config.yaml
num_hidden_layers: 14
num_attention_heads: 5
head_dim: 32
vocab_size: 8192
norm_eps: 1e-06
lr_head: 0.0138
decay_fraction: 0.922
train_tokens: 369900000
Each number is 500 + 25 x the weight over its row's rms, rounded and kept within 0 to 999. Layers, rows and columns count from 0. Numbers have three digits each. The size before them is the row's rms in percent of the matrix's.

# layer 7 MLP up, 640x160, rms 0.118, rows 177-220, columns 0-159
106:525487528467487544522564480515511512538535501469466458531552482498485496551497470520487507478485505492544542491463481504520482535482499520523470511474505514500486495469487505505507474533527434436469508510474512492510489547509498503465496460507510497523502512510481464523515511491507490443505465425471503521485524520468490497511522520528479474505521481519463526496491496509501505486461530477531490487495547502495531490537538534471521497472519484554472506478507495501476508500490525
089:506512499536463492490492501552475479495470493456478494475496488451518481492458470496503488500485513530496511483517517556496445538492484516508573494516479464467461472510534525548472484503507497467497535485489483510499481514550512522485497525497524494484564498550497526511533481521475529503444507518518487496526500512501488485487558518527501492519514499448489478514509469551513509494534475470498503453494470485496490542465519481481484514544531477480513520502484488494551520512499471
116:514503527477495473477490496502514529504519521490516496549497506488472451528508533520552483494515539463450495529442469471536483496473504477532501554460537504481515502503510486502484495506500436454524509479463477497545517526532489502509498500497509525499514508488524469522532515488478511446467505449534509524540521507511489483521494504498518517490491489494501500471466537434513494497458482496519529479499512530478514539519472492510530433491465522493502526469508523528501464533471493
100:497434513527479481537514526547495456486468498497492502559485474477497500516503446507500411486519474536481506515519487458490504498498500541513498524551525486504548490539496522525519514496514489514480533486496496452508497494524513506506502537466531449485501502496518512481526525494465533474489510492533491507517470499493526481519513494510511538480494487445495510464506547512477469488530528472503494456499464531485493523529501491481472483513479543466482482487527518481545461527464516
100:537491474516488562493524549522507468471507475515489478502493476510521500507508460488519453542534470476460519492480495500543477519478486498519514495541456490528504514503482478503458462492514500481509457502524522490562517526494509545499491487530487523533530528485500467505496496504497522500528522440533492500501506501498476528519535495484493487499491497453461495474435480498492495510507482512519531474447511528466522532540541497478509462552508483490558468481517489489486490500512452
101:506498465476493517478554478554517555495526479520487489489553497488518487550534495475504484514486492507495527488475494510518478489541496483545480503522475523500488543515461489500453484524490492453505460458537478472524538485526440513470502505498508501443497484527498443520510519484494523471465481459521488501500557509454509497498515470522535496518480491495539493516466501497469495497499511530539488496512451485452513490537518541554498484490519523512509481468502494505501469501517498
094:463470479499512551448504532468525536488482512554501489506488486469524514539493501485502464506478504480499486525431503510511495507472506504549520460477532464516496483488526480529501479535541483459496499497504469501501507483466477564542469515510501504509520501470518482511482475495448492503473483493539509523482502517528487539489474495482490517486528489478443463503463460530529537500523473503501539468454484534496506528516492473477484515524507534532529497469553470524521515509502493
115:476491462477506523497478484505510510548491472493532500535461463445541503509519524500490514503542539420477480504495517514493537537503531528466470505483478489506527503491569509452532538486487456518488496487496478484521484548519482503491505464500534494510499485470509458464493494491481565492480508452483469528489505516452467505505520488498507546506520494528515503502427515530496502490537525536525500469486514534499520510518490466499480502485504481460510499514473512490505499496534486
103:486479457507555525491479489477480436478521457488545481495498472489455475491485482494568525529476490470452535487467486470491501521486500499536524503478565472485473506494526532484521464463511490489514515534538517534541525499507531510453529493478514506496521528534499510468484445499469529509483511507494485507481500498511513512496497504526518521479520497511462519500495498509484488502520551507507519500509503523494523508526528436485520469557460504491494472468557490512499523506489469
100:502529480454475565501486524471445480519534460500493483557519515511483492469481484503527544460476487494471503481477535505519508508537500510511484528513500476515470551465475509460504541480514512489522501472525497507485534541496519536504515469465512532527482533470490482517568477518482516464537472464490487537486473511428481485485487488487493455525512481524487514499492523505515499490519515494546492476468505498528518494524506491503531479514497532477475495565511474509525529495506496
116:498513482451485494501478490544510507521521478522554532528474513481527485460470488510521492538501494497489474496472532512526474515488506526523530470472511456538470459533527454492517522491490477477509481499501442536511508482538497489506497494496525514523514504458492501477532459482477523494480502518527480533570462496478507542497527464456517500476481489505533471489509493508493509501503513506508498506546525522440518501517517480456485480515437475478564526516542531478524476502502503
112:502498519512446522518526496481485457418515541488504499506482506510535495493464495502484545505452501468450498531477516526532499508483504499493561491504471526483516445504497511524538559518480476492478501475479471522508533462465502509508524500523532503487539492514492502490464463505518543473534493494511491496504481515525508487525491514457534515515474489509512470476508468541469552470512506528542509492488564500517552511491487510523518522474535487466527492486471507494485502529471499
103:530533508482521479486500502494519534483503453538502489511468480496500496504469478521471509528477542487469495481479522524513488495483487525533499536530484517481466465525492455502496510488505490466497518503473539514503505540527499480517516493510494478482536503479530480451524509534444491512507454469562522481525509525498452535466532457450497516492476477548540492483505468518475501495473505543515527510522555498511565523503506510490483506495530462496563468511484495507487527505467467
111:469487485498534501516529496514534502507468502556524494529462478470479507454501531484540488476491527484501505558455529514462526488505491510519533544527524510481496505508533463497532566467486478479506449535526498481535460488492496488504481498499504504468506505488506529522464481525512503511474483508532486499504463523522525482536479471486515484468490487458482550477514478524462519505525548532507505500472489539498498497485484517470527479581468529512508502502458490482467501522493460
114:489536483483502562510511519483515494516515482507480455539545462480497516479465472500499482527508462507535516495487543484490499488448514541485493484553485471500524517468481486517482460529547478479483493499499534511490506526495534502514494496532516548533555502500466507534505461499489507461481502454531471521543481522531498509509491539480497482516466475477519542478509516440513471487490509509514524435497489514471491504496461472521525495520474523469545487497488521518552518502504479
101:476458475486472486495484497479506527495501468500502484481507488505485516513482522502518545503502506501488481504500465477493535477549494493484504491514495506505496553494527516503473536471503516483530422493521473503504516527505526524507522536490502540468472524490509460473497508465473495504506492511484498547523472513491498472484527438467545466475591496508462541480489517507457523503543514533517501500459555534511526486528495494478536474512515491445508484501456469521477512504476539
101:491559524505486518480549523508544504450510526471511490527522491516519487480496518526494540508501545465493478502486466528553501500480544489505518481466502514493505456508572523489488500508503483468499455487501467506493503451494466458525471494506533566456521502544472486484507439509498528476513504478520522540484505507504492510533493520521533470465495488512503486482517495463455505494479526543489535516507512492486468502485502468500461510514459530503506476486503526460542528518481506
102:547472490447467554487506504495504504526509507533493479469541508501517464473484502466508530523461506485507487495457524485516454485498465515498464509502467492514474498479499519499491548465533482517493496531495483452470504543503509515520454509523518568540455501468480535484483500520492519454457487525517493515490543515512516506473491500512522515464503486490508468457490474542477493499464472500500473463505540521515539507483504516517510514537476494505534505486528457537545537512513538
101:505521476499488495491528483470482556516488474496538477476502498485540481531511524530537442503486505481486551498483487485514471518552451524525489488497511499511510500561460511492489547474521477496531494533483501503554519502484500525487474503516506506464515484512514539525469506486465524510547492486517516538512535503476535505514489486507490480514451492469488502501499442507506507481561471487507444500519520492477503510523574490468485519521516448473494509471460480467488501494470517
100:487493475525463493480459532529490485434471460499500546489486485503503517499483481495495491534510467484511512530486539543550524504513494486510507531507490472511485482524453529481490564492510516518482486520510498476491451508507514538472463527498512586508537502491485512511490490489480485500493492501534475489526477518539485518510518450464492485502525484461472472494482502539462527496493486514483534521496537527473474526555487523507470534506496500519507502494470440474500536509451520
090:497524445489547522436534527501493520465473511556536487505507496520522479510521531511476505553450448488512489498474518535566490499485503519501488482511486499474491511492485493504522533483525508524489488551573514451507492491492503519481449474470520547484516508500482503512488489503449458492491526482491472513491510515517511490495493457496508523496527508490462567506505503490480540481491500486526564521487491487483514483511505499499514517508485436524509481478495485487460491513499470
113:520483477491497505482536545478533476498522499532504447527480479521505491514505495490490499525459496497493494496468555514496502502510466470525525486541506500536525508526497455469469518496522474515492457516521484461544505494488490538458510493515492528514523565488504464490507502473493497476517504446530477520507497495504532520483527501503499480506507494448489502460432483529472488512485491498535527463484553526486508488511533528451510486547505480506563462509534450476481528481489476
093:511477516462512471517508507493535482505527537473540513515461502461472504491512530526520491491523509527477543534508446497520472486519506470502496512506495442493435476488450507541503509511526504440530530554497543474484494499556527488518487524496509490481457460510516464500521514524477497468472476504543505496496541493467499514523502494495525521496483467523520523473462514491488538474493555485491481504517509541502484541483498507502531483486461546471509518487504517547527521499481517
095:504505492501459506482556513510497519500490493516485479501468519500472405466467496491499501492471484469484515505502564498508510501503534501534478518530509449522510450518490497511486465484473516466484505482554500523486488473508479473503526485464527490501510514481492515482542500488520508493492508500564466486481507504471507545499485521531522506475470488469513526487544512442503492495519518532513495495508453491491512548510514512558492458520479527478569481526511488529500555498491481
102:498486468562514525502517548482499529511456519490473432491456486483517494531532499526502454464481477476478543485492516501498521521515519506497469508524486487498502515543506541509500491497504501503527537484534489512495526478486510477509531522519511470465521495521531505517530482508477545475497462463494492493495531506552495519514503473497531481495498504456523497513446478481474516464481500520508555518541483538479503484463509439477535454515508477508507499477522447539537541511507482
090:505461526524480478485490490575495522501517494534513479480512519491535517536475529513507481485468478518521506473483496501473524463508480491475489492506477567499506500493526482514480522484473524504549447507538512525484481490508521461540445505485515518540482488467500531490478464498498469498497468502462446479496526505496507582490564522495502505456524495488497467511492500520473479508470499506493519499496448481509482524477491495519514518510540570537505453481510505514504490528506473
099:461492457481522512475495532492516479536474490499518502485512489489514516526531522492541497521542507450477517501489546533514508504490470483515524478491489487559540505468506512492480548520539485484466486544502439493485457476519489474455509511458512488500498519483554484489482455479481498526473496480532488505532533505504473545512514463479484516484489503476461528502482443526477490498503523518520474460498474508516496525486509466486446479557522468471490505511546523464513499528496515
113:541465511524517534482488526462489521492471450551510436480506489516532441501503499479474484532503501489483512530466515484494501501485501499497523505526494463480493563495480447472502498523479517511534524487520476501485485536491475529483498468535538521515524501463501504491495505506477497481507464489526497521506552533541468502473516476513505470552543481481504501475515505497541511501462492563506514489495509554501514501464500504471482502492490492497509462533573539519482493465507467
087:503464478503520539443489545497481491511497497474502481503457490482513483506501452483486514543513474497442494476506540520530516463516472526501462523536507512511460511507501501517530504526537467527500536477496513473509555468525556451503480512514511524494487489522482498494527529516492490485502526515529498488495520495468536504520493486512511502542518488454510510494478529503474502485559503506492461488462507474516491469511497469456509479506529469505580455485510454489550505495486546
089:517496498484489498482532514524506514462486462511458485561490456493510478497495483489512504509512479463506503522552499496526498455504473499495447468487503497507506471550494488550470511517483564514554489495563504516452498503505508507539495528490501486499488522519530513478468493492513546493490502506492499517520500495530521472514523519549489501425525514518458513515464523475456461490511526490481519550527482486442458521527465489532494525497498522498509502516487453470511513511484527
120:524534518496488507513502486512481510498529481527514501506496519477492462523479493492495509507503569479487476541447517515458499456515488472577502480533524496483534509529472442488520462482516482539527469517488525512477488537525486468471493490552514484517508530515497515479539493510499477458463496522507490538497487519476469506462513481508505497490531471546520523480517496459492476495461511508511536498520524544467524532469505485510470514480476530511472512510505491473449459519504437
095:483470521508518477477485532515571504486499438483507491482477498529472477494502493527525485493519532440512494481508447505484478457479529440527512516491486476498543554530545501523482508507467504494512537486490480528468486541520498435544493524488511509508495505503496505467527491487496545508474516526514489500513479509529502492460534512523525507506495482519499496488420477512506531495522536501496488513544503491494498471492474478484532472496501519508464552471490468496533488528529458
096:471467492537527485535493549460484523509504519490524543501488496494538478520496518517484482485489508465485521523521497514489527520518505483457514528508529533479517475495567505501521502431496478547514449541528533461514509476495483518524501498528528509496465517502487525459470472508444515467505499510470499516505471516509514560464507537524537474501525489484484477486480525504460484500480505521511498487503489483518495486459469494499460470474481510528468520520488519469484439552511461
113:509456497520516514500548503528538491473527468539545484494486496500506462487513495470506457521523491471500523510486514506544515444494484489500543499513457524531533514537490519517489528472541486480515484525525506469533514530518492507472505480509506526540517531470495482506479474499472511470513494477503456540474535510472492501455544487473536478496552485491488522430411531466500499488509504522541477484486522510476535493517512521508509517538485507490518487509533493520483508507492461
109:490546505512521548505478497470528477537503502485465516516470494501494465515488487522484475496533543489520533527421498515512505509491447501478548515507479464503519528505504492514494494498500469479506509528503451481531495485497510528469521483513499495494495579485506460515483488424503540509495508477515513549492504512492501558467498491474520519459487496478518513484469455522507513478460529489511535489482534531479493483529475515490464492511530479506535528510519506443451521488510521
087:484499470506432582453527502506529491498485485492538455506490452488512518502493457512520494522500502491491508487502492489490527475517501558513495485479487481523504521491535489548523497482484490460523498488508482456446528476527495518507457494503506535493493533491522505517455452525486482505465478508479484543543540495475526525505516490459516477524481495467488485492479491510485500507499524498502480530529556486547502493486528546508539503498465485517495503528530468541535475543479490
104:506530544505468497505492496479523465461529501460487479519526493525518499480511474501524525477523542460510475498530471471488531528512477454482537522466521555525518472513475488529483530537497503496518469493514450507490542484495548506485518489453510507549569504497481483464525517492524525461520480513507465493507491515542470536473512518491561488513479488461488496484468552528498509498483498486505460471467507485485507516523522479479514445520498544502519493482513463512470500505489486
093:449518514496505488504509493523503441493489497470535521513534511521490437498515479456525489500487491482531501492515490464536474456502452491514508515509464497523474476469485507532517512470545484508511463527533456547484526493475520482481512500489493486478540553487500526449540529447497511482481532493483473513484491507530498493513497502435524517531459484480505475487532512492481520505553520516515512468444507500508500503551518526515502504554460487507460511535510494480507512529504496
092:518518491526469530492503542500502484482495506522492496511491504489498481528497489514496489530501503459512492501536488511515523514470499489494553469518513451480494497502500519511524476506490525527485519456499441497496497503504553446451495532499515518467515506506516522480532462488462540500477475508531490524492502501550533545468506496482481442505503485522514437500468499525495538482491518507465500520515552543529471487541572508524522564508498515483546496497475486489482538488456472
111:502508513485481527488496455541503503500494498488497471513474487505548498552492514484501478544534523497450482548476528542533534510492503479524516502458462518492480485565521488538496518519479482508505482458532476522481506444516499500532508497496505549520462493498541493505472494486487508449498448518526497482486507523488527441499476509471528494477513483490479509473492464477497525498427495521508518511490502533503502507548503513474495542473528546477549501510530460483516511503473511
105:470478464494488507474483469519496483510492537519504533472499487473555527516499498493494527480512472513493492461478536509558504542467499495504465511496482477546480489548513470492483518486485458450477532499481488487523519483536492501491484481486496503492517515481500488515580538501498483496504488471527493508521549512509501508503538462504478509473502494486459472501501481516487515492469537495544541452467518519498531543529468507445478514509497476522549479482499489455464436520529487
125:516540500492483562496494517519525478498541460530544506486510495518503511464455500504519474505477526488488548488499516470516509486507465504500504513491504515508534523551529501521516504432541498517547495499506492469472505500507506461464467455513500525470535488506487531487527491490507540502471520453537492525512528528462455489467485494473446552541497498480497465484504476502492473480485507478500480505473521521487504517511532456545482531498482520471515472474560499457482509481524489
099:496515472471420527437492489493521549481501494497486463506547483516485494488528468457486467514513470511493507479503480482535490507513509556560529467482510553511486478475478517488521551515497501468527519467537505525461530479501475457501484511464521494465477550503509479432519507493470519478483470474512488522493545509512529517478494486531505533523483491496463504512497490512490490503490513499508513499519529482497498523501566504517479509534506486497518479522489461461519518532475506
060:511515513534487506501488489513502463484488487517498488505505469452500522513454521507523452469492499504500540542474488500498492489507450494509521523482494512461536491506499476523498555468526430495533465511519461516505492521557501488480461497494555508481550514490481507485529482485482520491492493497486493553542522510524510494510552491451481474501504439511501473488483509495462544490469538519529507511473487521491503516482509477524506495511477536521466503476499462489534505587479508
# layer 7 MLP down (transposed), 640x160, rms 0.1, rows 177-220, columns 0-159
100:532454531531516479473473514482479491456506520465529486480487566487507512503471493520459520489513472466491472493490480485497521500474441483465532463527481522468455478533517474461555542441498508498532489504546493518523534480515535473470505510514516501527556470479492522503512506482513507509500478506547498481481505512482474474499510536460508490517516534481523483543522513538524509489568509506467494481490473500526459518524531475489477532494488518486505515534526496497497479496490495
082:501500512492501496474472531532512504518506500497472488505534528546481505504499504502540505514493500457501476481481515550495456507508521527462543501481517474514509481526493496494502479493467494504491492488500506438466523456487496445477462560530469489507497505498490540513496534495497545511446486478492519470544504472507519535522476471485451492499497534532474519529486527496507506479458508453455535512502505545494484514488462512489534475463561509534539543499478487523529514474548498
131:508543534468501509501481549513475512510506469513449461524509464513502492523511502525506448448469500478514526521474494503495529474496521513531504471522517486468537538498469492479501495468490429533514519492515468500516452517489469461540527467519548513497507481499486515499533501493500493438476521462483499503443469524526497473508496527515509488490503547507506507518560535484470488547462473504480532489498469471501503489497489526441524528534494526509496508524515514513509466508487511
093:522529554463506471443504506512517541520496502527505465472510507502518483475527496479503517524455491468510501484467495488523469535507516536541495470458477513477487533492474502498531483481508520490460470504455508508536497500536471490488506465528506556508477524508501484499504443496495538522502519524465462464487473516504587489503543501488500485521485524513535527515502497469499474508491513489459471537455533494456502498500480515505530524465509480509515524487520524457514546482477522
077:513496465501522494491505511481505491495541519539474479521466522542483497506512506508490510530520494503507481492478503507507497497485468509537518492548494507546479513500470509480480499498488512489503477487498476517517509478464495529486500493488470524485497525479506471482496505491531498506476505486499505526481499368493496508507511513489516488503516604546495473452475495522505477624499471502479513475505516497499489471490509538493494520504478463503508474514519501503466522469517486
092:501550534500509523516488546494468490482480512543501478480524503483510546497469525492488517513472473501494530510530495491480494477498498490455479463500504475501524494506539519487533553499484475515490502509510487536477478516460478456491475513517491481476477518530496516480499479497523529461498510528529537525490481430478467504495485499466503472477530529496493495444530488539520529564492435495504540506563515492500452508488490520513470563483479489513457524519467481506529523503505503
089:540489476512498501521499480534491487514485446515543474511523536528449520477496478544463510496483511502478477476469507526512516512468537511500466498498516492549495537541437493497558504489512485517515516488530492503461492517523495454463508514497495544480477441514499484495543521520464517485508504512485515488527494464485540454505540491506516467531501506510480514512504537493478497559485519449470488501478513482503476519455510514493515491528489461500500477533475575511463497480497501
109:474471519499524503461535474534516541525480493460559486557494512476529508504545513515475500504481511492505506502506476512507473501459486521510507524511506526475505490490491500469550498472520450489463508499502481505485537511512497522482491479508506496535513492513511490491497470525553528509489512463479451523521484516494506483517453488491488460524497532495511511486574531495542505431472449542477486494495480525535552504501481538493448502491492488495442459500542521497484490506483482
093:517497490447492480477490525511489515508520544500500545503515491517470504501502497545494488526550454516533472520509521515487491497444507493438497488467467521493523490515477462523506513518542484480494488452455501495484524527509448488549464528525510497486478455554543495512528461527527454500487521483482510525459489506499484526507527491449462477508462555496513503516468490503494535501521486508472551504473495494496502493525504543483513513466533482527511491489489502503508471463505541
096:491568520526526507506481493499523503472522513515492496514499470486549494526537512504492482492531539484509503489501491503481510534502481500533528501495494535492531446480527504531512492548484528505484521528476507491503487485503484433475510517482495476491502487583503487476470442439495501534485483532493540494527510460518478525546503536525523476519485535499480504509496500480472462487473495497442488488515453498493495503524514491489479511469523493520500493490465502504418465495538458
116:555526513466480516543472486517498502489518492519484478490480497450465471457485499510455521520445486529515477514518510497524494491527499502514532554507492475521451507476522514537550500486460496499438476512531509508480532517461501526515468529535469505513472471504499507511492485465478470482524469507541540488552477459470521443482537474485456498485512528489499495488505510493520496528530501514562473533469499545516514523513503486522505503531484495504468497535485468504515493491497487
124:485485484499517520517530460519498493487471465470478513510498488471488495523508517529512559450521491502508500500531493480490490495514513464518533511551468440525513487465472483480480486467516550524544525503508482502498500561529495414530534511502452547507486506508507522516485529476493462511502515496507503472515479465530468475494509502478476523555517490473466578514465506489520508485526520456465478494507460514527495505500507513505467494521493497475518489499479499521510537532490486
117:477488493481525520461477478532488499494485453486529486468507517481478527512497516526502501536486521546479504476503493532500462468536499510503518532524497512502507443526515470486551491527505444516540456540487538515513512542464493509499526500512491478518509449531489498485494530537480490492552501470507469507506484497506499479495522483468466471513494527464511465507492476486516516484525524462468505613485487490533525487485516530502491463491477459514494492545505496518463508491486499
099:511452522505472465517531474504496481460490521521501485483509525501501495525494527478474458477486528522497435547489491496537548476542523463539514509579513499494505485491509522536534510488485506524494532493483509497498498524502533532521483494503516529525471488485477467521490485446487517492496486501477539500512484469481484518489541530458492503493479542526476437477521442507533508524458482504535470523485498525529487481504499494505514465474530469506502502484475495479498468572508476
120:460478491504511534472459471548463484506479503496503505484485515505485490523496504536499448517514527533502519521516455497538518494476512486545539513488515508529520509533523481543460500530529514514485474507510520518462530508524519523516494520474511449521512556522491468490497483482492442525531542521476495476504499458491484481464489462532529469501509501468492450543510466525510549522490467492489478493472467446539479467540468454488497498492503499515508510481514496455492512478517523
103:517531482485501513529489502502471497481508490484517537549524480497523496503493497500485485518502475513541533450456516511495481508459509518512517458505497508471515536517514465495512495506512488505493514555497509503479475499513490480471435539476492491505526512527470529515509503471555514507477476490470494523472515431480503496524466519535455513486481529464575450504521476526492519538523506529546484484487448452504502489542494487515467486518503491504503499534512528509532463440523514
097:471471477530479458491472489526507513502525510513495524541467465499528499518524462520549496493508472536501504512503520501510478519479480495560499490446523488503534484449470457513472470483539523491538516549513474550540475486476513509514498504502500438489504512494471517538522531481515473521515485470477519458478468506497488533517462501493479480473526558509511496476507489543500537484493489499468477456479494474535514494493459512482484508461505507533542506451527510525523513497525523
095:522492471510509478489489514506471515467457523515555451533497487511481512514462529505521504514490495443493501495467471443496493496512504479510529521505477515496534498532526483503529511548498482542494510466456504518488498519508533507492523470511529475520515484467507462552490497470506492546514521503452473497527458510494511490494462473542498511536485515468471463574543510486526543520505498522487548533468515522498481499479473481477471489492512498449483528527494521497473457523473493
098:527511571525508490520520512533527483454509492529524531537466523520540527495457497516500487508482471519515499467507513476510451484509540490476530500530530509476516513507504499507511520473497514473485548481501502476494553511498491481520480511528494518455495509496527463503510513494461466517448462490521494480509483455498507479508450514469460525471526500492512499561492500470518499545464501496471496488467564534511466489499491493509519482543497503504471471482444523511477441487496524
093:455505483543502493528509512472487488548497485499503500445536497506550515476509515501496534490482505453507466486463492432542451477492514487530488521497482528493480473494535501537534510506472503460448487497461442517493546539484518491484527511470467491480498505522530454503519497521476527498482531526477488546469510495497505492520506510486475482535508514517502538503526493511489493548540488540476512490468476498538506518490492514498551519498508446464499511533515483497475467495544482
097:539488497488467460544489507507472459469493478476455497512511528490484475496496483494470498485526526494474533517498474505454523495501496496479519558509529506496482534564491514508470556511524503478537505468484514511477490507500517474516503524460487480506463519488530461451499493473486553501548491504512493518495473435507496505510547496494500503499506493530539470492514474525505477565510505500458488511466503488483487479504470480484531497498524540531482500546482560501536476457518540
078:510486482497521477492509512522502487490507491512499491500469511523496483486468496496501467531516504503490498496483503496508502496487481481528530520553479497540514482533479492477477494485514504469507475503503475483538510515504500540510520481483458494497523537460538491503518534482515517501510525483498501523487488340483479500504489505473508495487515582492507508484475493495497491621503491504504517483462511527477503485517510512474489481496503468492525482537531500482501514476491510
099:492505509517500523502508468476528503474479478497478493487500503538499475509508512482500494492468490480512471483505539520466470534473517503490528498492521519502516490514503462468499520475480482561493482535477438549535535520469500507489540511492510504489474541473445530473486488543512514532510532462466514501508495492465507454531541525506506472535538525495513515508503520517474522533507467501538519472486479495493484459475496576544474548447497518485506459504479507473480466480485542
090:478497495516524518497481461515484525538511515457495475509483513520497531476511464495480501483519523493496539493461461504477491498514436472474507490479512549508540561544493499505506546512529471489504507519527493492529497503508492497479509494513493488482499529509518506485486501530420477456516502510453517499511493493510528447480490483486514484537541565476500507531478503530486471555495491516499459521461504510491538456491486523472511559464473505507453487522466531489513493495547506
108:514517537479517466525492496511502509479480482524551504469523523462503491507484517534518503501476491544518509521536484520524533480536492521517485537543474533497474506460482473484479485543515495481450469508446469463505474528491519496500457473481478542502497512524483501480457519467487505522497495507494521508523444478481501535447490483512436526519507497529497490479507541494482489512539524470509470458497526519480494540520480561501486509449463517534477521518492516528498463515519528
087:497501448500553510534497515476544498486473517530484534497484482518505517476554501472531507487517527501484510514480460498505492484461533509510497479504523460494502527500458516474507452514507497483443524502514482517526504510468503534471494458530532510460516519537493464495525529506505468521494493463546501502479503543505486446493464485482477475520530494496508530536495483492502559423522511488552507507479528506490504508513475525479500488498482446499483552528478491495525522482447520
095:507489521492497454524481490512542483487511528483501487491475486481465516498529481551487481462492556519456474529521486480462493480519502506505512499517510500478460524532488499532518514468503523501478505501465485518453519503523546521486502506516458487547501478478507498510523482493443523496528509472444503556495486469507453512527490485468537516462487520535498515520511512460503494560477475457466540541551541459482500496483504521512532491537491538498506496502488520527453493481520485
122:471477529504444504495472506512498481471512491527469491481499489531519555458527514524482493466516546468507518487519474517495515537471507525542529508487532539481484503491542512511477502525534502517510489504499510524503493475522513492476493480491456458506523511531455501534543465471516537511536514485510527504519470506463516505489494491520476448442513518468516510495505472543496508552501485457469495479492462500495491441478528535467504467498513536505495472526496530470438506528496537
097:528509511518458462523513486514528488517478522499505523445517507506506476508471528498514454479457512486502491484529503464488447530524517473546516477497499484479537507512521506492461531467478529496491514528496478496477446487467470541493473475491477455522510507496532515516506476460517526508505441485490511519528501482533477487485525502472517495454439509502490496527534508490500499569460501510527545505509519561510520498491467542528513511485478525522458531479465545513477498515508496
096:469509474539536524490496485486496496551519490467508522457514553550496545482505540504461518489496517533524490503483492502504479532465470489463535546513507501491506477505533519462526499462544454511476537493454470464530537460491466523497496478506525510483512510465494484502530486526489482492503517472505514473465539544450479524506498505466520471548483471508541464488518517518511532482508483493523486463484501454521540477497525518463508461502477495512473529485519528498508490498517475
132:452509534519510533523473549504497543513467472533541506479505487536512464507567477519466478475510509455528494486499483474521446526487496497503501512510496475476508496496456483512467491546485478519500471498503529499491468537527486481495511472503505479507519544535493528483521481558546506474505492534478478468502454542514483516495500483497544512497483455515485513533496474499534461510541478492529546464538479525485489503481530513493517489488462489522451535516521505507485480482458511
080:501510523514484519495522475519465478547448523507484484480565487505533527475531497459478515518501465492491525521460486475488533524513490537471517518498499494512477512532485553496504420442555479491519517512526529481516528459491499544501488475552508471513495508493486511486511454487545450490527493430461522505499500467501498492500505487501493509520491546471514464490474486518484497509504512488485490504495503488472463536491525475480516501483500481483558472534520526526515504506497479
085:527509517529508494474516483441510473532461520482518495476478513488514538478511495490500491494454496527484518477487496513517493474476453549521496489478528509491500500479504479502514526492505448549545480542517494517456509475476497466421542509513498527505478526501543537479487538519522517480470485513506516474480506452531506471499509492530513531547515542456512499511488533524513502465464492476460526484495542478477519547503488520489526545516487438497483484493463479474501510492494498
114:491505475499501505507473516462476522519502497531508510434519482499469533508529513481482479503531501530505487508536523525491449531524488516451490523487509531555447469454490495483520510499498500546486485520512511501480496554498560484510543472502478461486438468510474490494483486474493506552505455484457500497475507468541487522485508528555485523502484491501478533516554470499538509482470483504478523494513486486515516527469454514511503500475521501517515493506446542479505492511497533
116:470490499514516496505492472492533466505494509483478507495517507481521438422494500504498491498493511476496507523491499540487547522454490454517495448503471471474489544530505523534465564499526483507503506521525484514513533494516516495503484496512526522478521464492518501497486487539499508526501501514485531456522489439484499487452450482506536510473482560492514506478504452494515545505476500529505497501489477455503509495504515508444509523522475516503501501468556551476483502502535557
078:480432468503525489564529487458485521489518522507562520518479544500471471493499513542466508502487447545468479498450496528516491517486476468484510563527516475495498474482522540472483527492561520500510523505471514483539545525451482453522493525476506518519531524516473502465498525474486507493505520506498505481496474474525497525472537488506503496508470505504481527540491524483499477468541502531467508536486505464487464488526485496461514469506514519500490509494465496510498501481494522
096:494479471472562537491482487515495498495474502504552480482518494506503491504463504507480489511435531501502468502499483496505508503516518509510458462464491454512496473487536508545470483481483474478496486523463557517500512535498495490490455488487491528491521513586507477500520486539510523474472529481516537567464573504466501503515525485497480495489527520529479544510501483496535493532483496460489479497516502525485467476493471461519513527485481519504552474524507477525513508504515464
090:528468494497516545485498499479463506510491530494497507497519462457525533483507516492511523480496497534477489526522480518499497524480501517503553522491515494531438499495559509513444520501461486539493501513464495483521524495484475490483467511488500506448467472479519467479533499528493510489502548521502517513524493435532484531516473501525449511523491519494518519524474481496458532577471487491462492532534488443539504486477478499511534518473488493516518492479532494522531464453488509
097:491499491488506475471507477520503553515474501491503502499473483502485512488524499516522483505451521549477502488491509489509441471506493516520457497520513515486523524514481501506495509486522436480505475544524516500480505466486525551505475421523476512512490530495445497497496536509511472541478519516484487455521513550451465441527499529501515527517491520512505560565527507500518524476511490509518490514451461505484510512467497471506496474454542515548487523509489505500502462501494514
119:472515547522492461496487507451515531499521551507492517534479493540486465515526487487524532507539522470489530489464547539497494490527521492442474462484461505495494535494444509474517514509512504461471484468453523500490508546526494513468482503514506446491464488527557497526529518521501522487484545531525463500454514487504515484498506527518506484532456492494481500478482505519453459507509523494538483505529482491444497500542493503501512509516505509479506476448481499504487472526489519
112:498513504500487513494516529520490498471545533517471521512549471507556488467514499479460496522516498477504489496531513463485481534524521535515451496481488460535498509455525538509473559473482458553479490477457521487454490487475486464471503497524487491515512505481469463468515517505520508493540506535529531508504497447485501463498480519475500453518499506481487467506493512507513497471502428539497484496501551530475496552494486507540514519492464506492532489514498530533505464515494519
135:508476514497516509515472486488520526514531483502464452492494480535505495476494495490494500463493480449487501497486494533504507507520594487501529510487489474523547512504505501528509493483503510553483486542499493480493507517495453429465494487497503508532451480536482464470493460456489527486496490497546528464581516498500503494493481499490490518480497521480448538480484495489528499512481501486492515444534488480521475536518545483499513533544504507482474504545516477525509479488535525
093:541502448504492492535486529497479470481519542502458501478517487471463509490448469507460548537500540498473464543525500546484512489485518474475448540456485484506506507459530484520503520458541492504546513486496473478503488504472530470526496541524485560532531501478497520514518522489483478528487512542499508476523543486495483506501484481484495515501505532498484499460489513555546499519467459493496494518509465489509472505506470497504509504494522507510525482480499568487492492452484485
098:526463527512488515475510497522531474493496472514507502487515465443517476513463515513543469501496501466502546517481476502505513489494482483503527528491490523476546484512513484542491519448523464478529511497497480520516495508536508479512461504498569527500529499495506497494525469514456502489493493475482456538512513526503509516516561506449506471488504441477503494481454504478455541434492547526520510504485494519489507543509523485493498501531500533517493496468510477485531500566455476